From a checkpoint of a small transformer trained on Wikipedia.
Architecture: LayerNorm before each block, no position embeddings, biases, tied embeddings, ALiBi.
Training: a variant of Muon for these matrices, 313M tokens, 9553 steps.
Each number is 500 + 40 x the weight over the matrix's rms, rounded and kept within 0 to 999. Layers, rows and columns count from 0. Numbers have three digits each.

# layer 3 attention query, 384x512, rms 0.0286, rows 298-348, columns 384-511
498514539468470467549480502419520516496538507507487507575520521479501462514532453495538476575555515497491455483534536517509514529532610523514527574552522504461471524558511457484489479558504497477488438457444558427532552498525460514489461440488463542510401446574535523421511490588487564531461501571496503526478471493477526490466526548466522451555558476532459489501497470480547534515550
452470521428505497516425479506459530481508552495573460480527476520530556542475501539504433486555429551471506501511472460523488468502532523451523522589525490554524500499430449477462512498517493452551482475569539539469502475468526541467487472532472525502468460519498519452461503479438567444480530474479491420524528510559411488467462490491519565518466518515582490517501514465542490544511
553418453478492529462529448466438538480506461431491498536502458491468527508480517536505539470527505616409468508501514502509508464514494549534440539534495511518480532569555504454438551478404474500490512507537515567495494507433450448420441496502489506539470514428469379462478534542492433510489456444534489454522494518454503471552524477586491464436464514474455461547488533508493470501487
455451559461505501507487526534530444508505610489514566505589459536515472497475498473498474539494489428504482478562507511501517465549487485577534405508548500566514452514555496508549520466472494493518502520522488451485488530458467477448537496529449524574489456425487573502512507458596459562532444472501538481456515478522525510514498547538493473500438508445535537477465553484483505434563
500490490516520522560498520423512481518585520499493461445507457450498503517512465454445502462497480480492531557477494523448528436510508560460517494540499476490606524584488525510514441467500496476543542546489490422488515439482519566462544505456449455501468512560439504561510558483496583517407423475483453510438557469535494510497492505478526452496492502541516494493477494501466462540509
505565495537508499449538508503536495538456474469530461472518510492461461479458503480510560523530537475454476531448468493663558541507523449491513504466478504469468425561534491501534497536480502526465470516567471454487546481514549453467485460428533591447481547466581524510454460519491449513573517512500566558556489513490509473447561483528537514510524439552532557454485437475526493528398
508508497519407484558496537463437539514451570402420505490552537467491498506429498495496525444549526457460500494572524409517432562478510516451480437507597496562439461460527489518538471526465480522474491503488581495537486461424493563480569476485426521470522557493473549532502457493555381470461445527494522508450494458504553552500508460530496558450495589457495443484529507576579448597526
578508486568470424475522537492526469507564461530506487514478487492557518498492510521517503490504479494463526522578473482435549552491393472523529540418559586506441541561508460488445577480544505477495520497463516521575524499520478517519507455468509530456496539482548529491468482499519468503443441447434551495472469495539561541521526539418545533545499519445528464569446526440443495506554
522498513539567587549517542518573460506494493453494453525550535493490478543479558555450474539537531432495468479540566441556443501486552554541446428435539507511485515538454466546507542524511501577519489489521503496466495505523529510564442502437494486518546550496461501509469518529557465413576501460515503419528591419401484494442518435391521471514493492468460480487417456468482511517524
537492488546553489453487389523511490578503504506506508467490510469510536511577499551469582509518462525473456477451439519451537549569543475505559520504503528515448528481478524521473503545510450475494450495606518512436502514489475490465475567490476455496525472550435494449522447514552509550521480484535522464444469470518519422491490494454485531513513553488439440434572431546499497575531
474445467560510536461569534507505461518468478491499554505483484431549479501501547534487494457497454548527547457483510524530477536496543484505536493536468517476511425560532486514534467466505501531512501526486492489492481528483507537495536492512513449494475511466505485477506483552473471509482557555463553471469512566464422517502514441427511524500523495521502552481536495539584502442464
499533561558556539554454520452449470543484435514446541473462430462502503510477502504541470489525551523469508548574474467563508461489514451561443469473506498515460535443476495518516494443519491457574509396490482521515516480497487463493502511563507506522507499489499494492445475468555518495447624517496520503526534485460483512508477465479511502419565525475466538505490429478417422421491
464512527542506484473499510522484497489521545481446476525497549532501556512427483583522466488523492462498530484507565489520438505497505542552512520498534533433533538497538519465506411499506530529477471467484452451592590483515496457549520492401441477511445509478475508481574466555538470480497519502547471517484504465437553500472542450461505539462484451453436523464567574455496464427467
504488529501459557480563517524506531498504549507507490516525481550501511527525467486483527441475450479540528568509506442477554490510524430480522467473529475524506538491504529448466514471513570437539521497449415497490428470513547527489496460508474554494494442596534440503503513490432469463586589479496495535535441475425463528541506502525538537442530508504506553478492512549586544443553
471539512487381485489513476503522415531519470427506484538444453515510528485445440514534504544517441444487436565493516524563505476520489492514444497548494516419499506522543476501508516485541497567514561494475516568473535534458497465513534495546430589563491544475503545539524626561504588465458441479505446437554506497491476456504523532571555430561498499491549474476476565510537496549572
476524479474484534511495535474521559487432466480498435533475487483491452556600500456548455541523486514361458478482453449475510543465475456464514510478532480520530503539440547475542470444563519446541504531519501525537449534553555474463489466473499542349534500467497437442507438490501457488520495456476494483498512545512456478478556491517432490527449460551528516484485497579473473496499
461499557546499498555527493551497418519498484566466511507492455530553564431478545518531456533505497548498480530500496467512565515515447496432537443460437441460513511472438525595532464472490507469485542459466516506483575450467576527492467507489464466515506590482505452558502479468513512530506502532485536548534545415552551545477518481599519512545543542450496470506514525523463438475467
491547554515549562507486451464477476469445497526434466493489506465512414534501510532458522465545520434433520544512489585391497489492553548475547539494532485539543484541557514453497547449502545480518525450520427546470483396535483489508557465437500379495502525510542396473468559526520490562485526505513480492469468571459483471439557523472487498473522591519539555505465522403510403561402
541526535515590497447513468553486515553485446433520436545506446517503480538450491489433533505499532527503448522463449520516503498503480545565538529513474538502518472423525516516481466464521501503513541492502539485480480515459483512451481497511527501490511548507549521438497489543480463521496468482505540492425503518512467463492518418472509497528532462504538543529548457490466449473611
492548470509436543468487472451424535434439526488435448514527528529473476411469518488461574491523496430520479492432469541501546490629454568511424515451476523504535520481489483523488512528540543515489531543508533469481551479506543500558556498440503544487591446462577503564508512472462531553500417482594536472486533485492457571499534469522467515503509542532493559532506476540581427494517
474497511488437463456530531526510515501526510554493565422501535467481512533512501533432505530493447586502494499450464561497519489557577474476547520418551490521567465540560548553437477531539484496427494494472545517491520419457489495514543535484479552561493589556510495435443533495428500458504477488528474467504462520557523524439483464445474448445455452458564538549435437501469524492490
484565521473500435499534422504411542617553383540474495527438488503525583407521467554553501508460444423512462510517523515444451506517449590486538510540501535538506462415476498489462534505517502518481512526541472445593496529521535460455493477424503465524520536516547467481501499478500437525511367475547484479524536433510504432454482524497515485494557499476480554484486558511480546502542
455556494519595544456515456532504469579380542485504477534441516515496424438479471508531543496466506507514574531462502492550512529469471449527466496558404524436502446453492538469533508452466536580484498508474488509559454516545501457522496526496510537369481529453496519524521490560510539437532562525553507496563487540504505504488506468523474524488507404554482557504515539463458493463472
450530516444500543502508498502518526462492501509566526492525486474487472442471540454533492527490519467571536529548569432440476491462431523451466457526551546498438505517485458431463588506540498529597472486483443546525516589539512521471418481562451470478490536461552492509482497510627477463512506531468448506471509531515568435424505497428487488500413514459527509481467490485493546453548
496498578505427448571519544503547490516468494559506450515519511467500540478471554485536449630424535439510490473518489459512476569489500526506493454459530503413468407454466427582535514552575534485501481589508469510545499490443481528530464531471482544487534598478517557477453390472516457480543517528507553537492581488556490537520473456514498527501468496505516540480465489494508504433498
506553526434509560516439488507508523543511475479459492516469468522426527504462506518563467520544473442470493529553494471506473485495485496463435489537483524485500524464415488591513516493512491490518536400581536522455476425500526468576483461474451553490502520550490492525478587502558531479459495511544502456509548440532499439474562459470477504558578483582529523493460474528510474548517
555504502539436507543534517484555547442481526534488476557544439593509492528520520506436472444474477540524472501472505354527533507430490527469476509450533523506528540496472463475458525477550446471505536523429496526501497540473581504520508496503463571395529473478537491499503496499501462417493410426482482497532540494503517554526489498492474479520446480519486509441460476545529496445454
546503557452517463494553509495575498518552548498419477520496474457521534462575426488505488558462477483496569530460509522428499505526455561476510521534463522432584492558463549538497490478565504496510608495467462502420516478496546579489475517408450445482480490498451507526608477519517600567424455512481481521508494496540515402532484522530447483540503469524495472508474478505539485563567
618565459535507460492451484521523526518476446523527482478490480445513493513541493434564576520473481560513563445443436463534546566468539478486518485504509451533446478506398479548514569579548532526531469472511509507492476513518525489499525546573560559480565536537478543493508465528448561482467515530500569481521482504499509459509511565448508503561540548526468497468524478488505483551472
494501515510603488470517439490505473553495507505564460563494464535542509485494541500452534546504489499403469510472458494446511523463515493399515517597475532543518487447480499518535521514508522495505544483449555478533484443493578509443504478523555468471489543486488510507484464502449486486434529461487529462513536515483359526463562436510464462539501519485474480485556522545476473521470
482536493515464544512454502547557552412488469467526448517450499542525500490515490492545538567472509523526565463477522534587498510546537552549445497443523534539542470563493538507464551467537584552547551468470460532458547496493479490525457479456503496453490494411523433476505435519521503480508503519524477464543504479423463457501474506515499427516476451439456505385420428420497519470445
504445489470529476535525499435503509542550381560446535506483474478429520534570492497529528517461510481485527526516506538564542479492528503464489597476476523507447484562593538484413473474484457502542476485573480526504526481543559486549501513503545455465530495565506497470427518511506469569464535522505548501532540491464525477469544537449502478476535541517459426469487490441485474505457
560475488533527527503501549434509542504491534459541471476516487495529463478453516492470507524476490461478475516534495433511471553504552439529432503608501545517493474588524493533508553629520532458553487511496515523468516500511436542594504528510492448467488479481510463544452505500541534487526533505513472463510503516463490517490505465476503478533490497484536493482516432452452396589552
456518493492476487542456513514480464551529490464506542525452525501533506524540508513574490504569519597447548549504511459573470502512481460502478531521576478484428470489490461534506509456478552469446476468484545478508500468494468518520505501553476483579514512480516519462495472522454403430525486472513448513508463479459493523511442462474445482543538419458527555513448498570524468531527
507511512429528489459450559463512489501533535497490514500538567504526500423481497506547569511494484438469540531520553501504470555481510449506433500509566524538510535475454528509470586512506488492517473453444524458523509457546482543538480517477470486535484550488502504558431523450459483485491451515516498434536424473459521500520470507450488549429494517456525495520432438518473545473607
526548567571503606511519520456501519464486518486479511458505454522557465528497478538535555506498559520498532520489479438457521513495527509447530449473494580514519489591485559561499496465444451485510496446513542482523437403517533551526534485542514549500473556463483503478490474475491495574504522494508539562481474558500538406507490505457532442433475479435499553479409449505518459489454
487475498473468479529514509519533477476516594470549506506469560569423449512531506492452502596543478538431469562549468529541544449516551445514534533548475478379516410608451512547457484504480483510555475467462531528443523515458524386543500523519415442502456527531461469467510511601502544479565530503527501495523504537470490580444622467524473529525495543478486483480530476519488436471494
565515513484449455470565519372487497546506498648477569484486438441509492478434480460535443436518466471493471503528477540568488504505527487554466518541523554507492477558552475464530495521545508502554506545443470451502470510446473494468464449491446523503495547467510494448481498539541455458454495549545423455561524493477513517486478504490558419438514503517443488483538492511506546518505
514554582439652487474504468486521445558576518524518477426494477456534562445438495573452496531493522503488481549503445567558490467487496520492530478474467499517493509444493483523538526536500561457585503426469450480487427568467494471454530538501487560504557508436519538492466518520501506454500496544510469449494526435536520498569503485430522487462454463485437551515506469465374508474514
517497466441473535532512502502470477507483519571518516520515540511612534463540508509562519520452420493419436456393461524531438508495499534539465526567475550413506418612514577529483517470494453457514482490692486485444472500465535473480494527451518427540516507455478516558457454546498497529501464512544491418523518514433462470478483543519467438505473466533522486507418529557550575525537
499479405534478417518484494570511529518568575519605556495519541501468568530570501490571490564468448501541494436504402495434532430550539471497500576551497489459491460507470528500498506457521510554517487519498471470460525546440471475486488544468494521421563476516435582507491459468548482476529522553487469503546522490514440513540472497481459471479487499506509475495578476493473557583534
498472494449454497488506522533504528584505517516580487520486425501449541502500464497478497486508431557496473586495495562468512457464560490432496539554512511514552566489444527530485521459484392521460538494578426468512445514509515480472468561432482494453502526520456482486490461541520510497518478475515509465484482486583472515520448475460473534548469480525488523584510424510549564475492
468458485444519517507487468521531447492460505538515483511523527464470551500488568499470466509486485547467533480532558516453506522440452518463452504521474418509540541506487485528487517493540516481512445467493487524499411523494555451493480478486546467474555440529506450489533480528476478486455485510542519508538533509501505531549471455511445526511458560494495500590509518499555466485516
491466496470481479566516445449480480482511552410534517511500516553526482502445462505555480522470574355545468445467509539510507548519508561484496481519464482562571407571481504555523515469495487545481541546540530456574542489547555456488546403440450478563494505506433562537569521483516512549490421504521519460466533512467505473488479531488486481535524519486493492449441505514529438527541
502480524481480545527493494480517507490575508488454517515532550552438541522521501522484411434493534502462519515413444428568461491478547489464464571435489493525439460442566539512506533515496524442485456531464489533480541490539462563413491456534454554484502471538564484499435455503455500532468592568498469558477565507538436461494490550561500561469466577531499500475542516518551489561546
479518547511502519495493439527506511495526522487482525507461410549514460498411524469533509512443416539478546531507475533465488494443492526491528482492594477460573584517503557493526476504494535470470521511453461499517530464431409517502435546550509492505517580516506474413459544490464519489493466390469502511545478524554542503516513522451471498536490438521545552510478450511518551567432
514512532525529464528509494531549495494517516483514473490489568573390485505501487435458462475536469533556494498465561477582483522445558433515487496442475532533527507495467539536527498525484444559496531414467522451494493541481539482570494532509560526464474552523495557539536455454490531485497483470525516559477515478481457505471506501437472480506534425548503483524487443557545563466557
446452501554516439480511536545459418437520545524486515524501486482558552468450442500495444515501494500527624542467562508546443542453556490463488464510507458456439499538532441494494492513434536545503561527483537544425533493437561558480489474541514547557472503548536529481488478529486587455513550535530499515537510443461485523511493460492534484479513459510490481501516482453579501513445
450466504492511524507388496482488440503486520481470492464461541494556449573482470487521525586559421491417494584525523548431487522513538514571468559521481554501446584501442485479531470526564508480529458481515555510535460505480493512498496524510516502502550394540510561494480532514526521480446484463483536443499480490490475484501474538408510498455481509511459460518554480403504519475582
466524524478477538560495502444441555453492483538491512542564540503443505428507529543444478512499510564500509470567510546445466455475534593485496507491483449498521538519518517506508474482537542498500514460502515486508479497508486476496520522568470452474531553547524521564542551570440513529455512480486505470524553487542532567534488504552462478504441547522502495564443563441482485447470
544543415489445451429576483546544447502536535564551475510530443513494486534505510583532489415543432477508488487561563505516476515483540509567569495487513465525454541476543496523495533520452446537470458491497493492464522580497468434547447456449516475493521496532466535543548455491552497571498427541486536532504507506496563459520466461481488553638417477551423496465517435471531556448497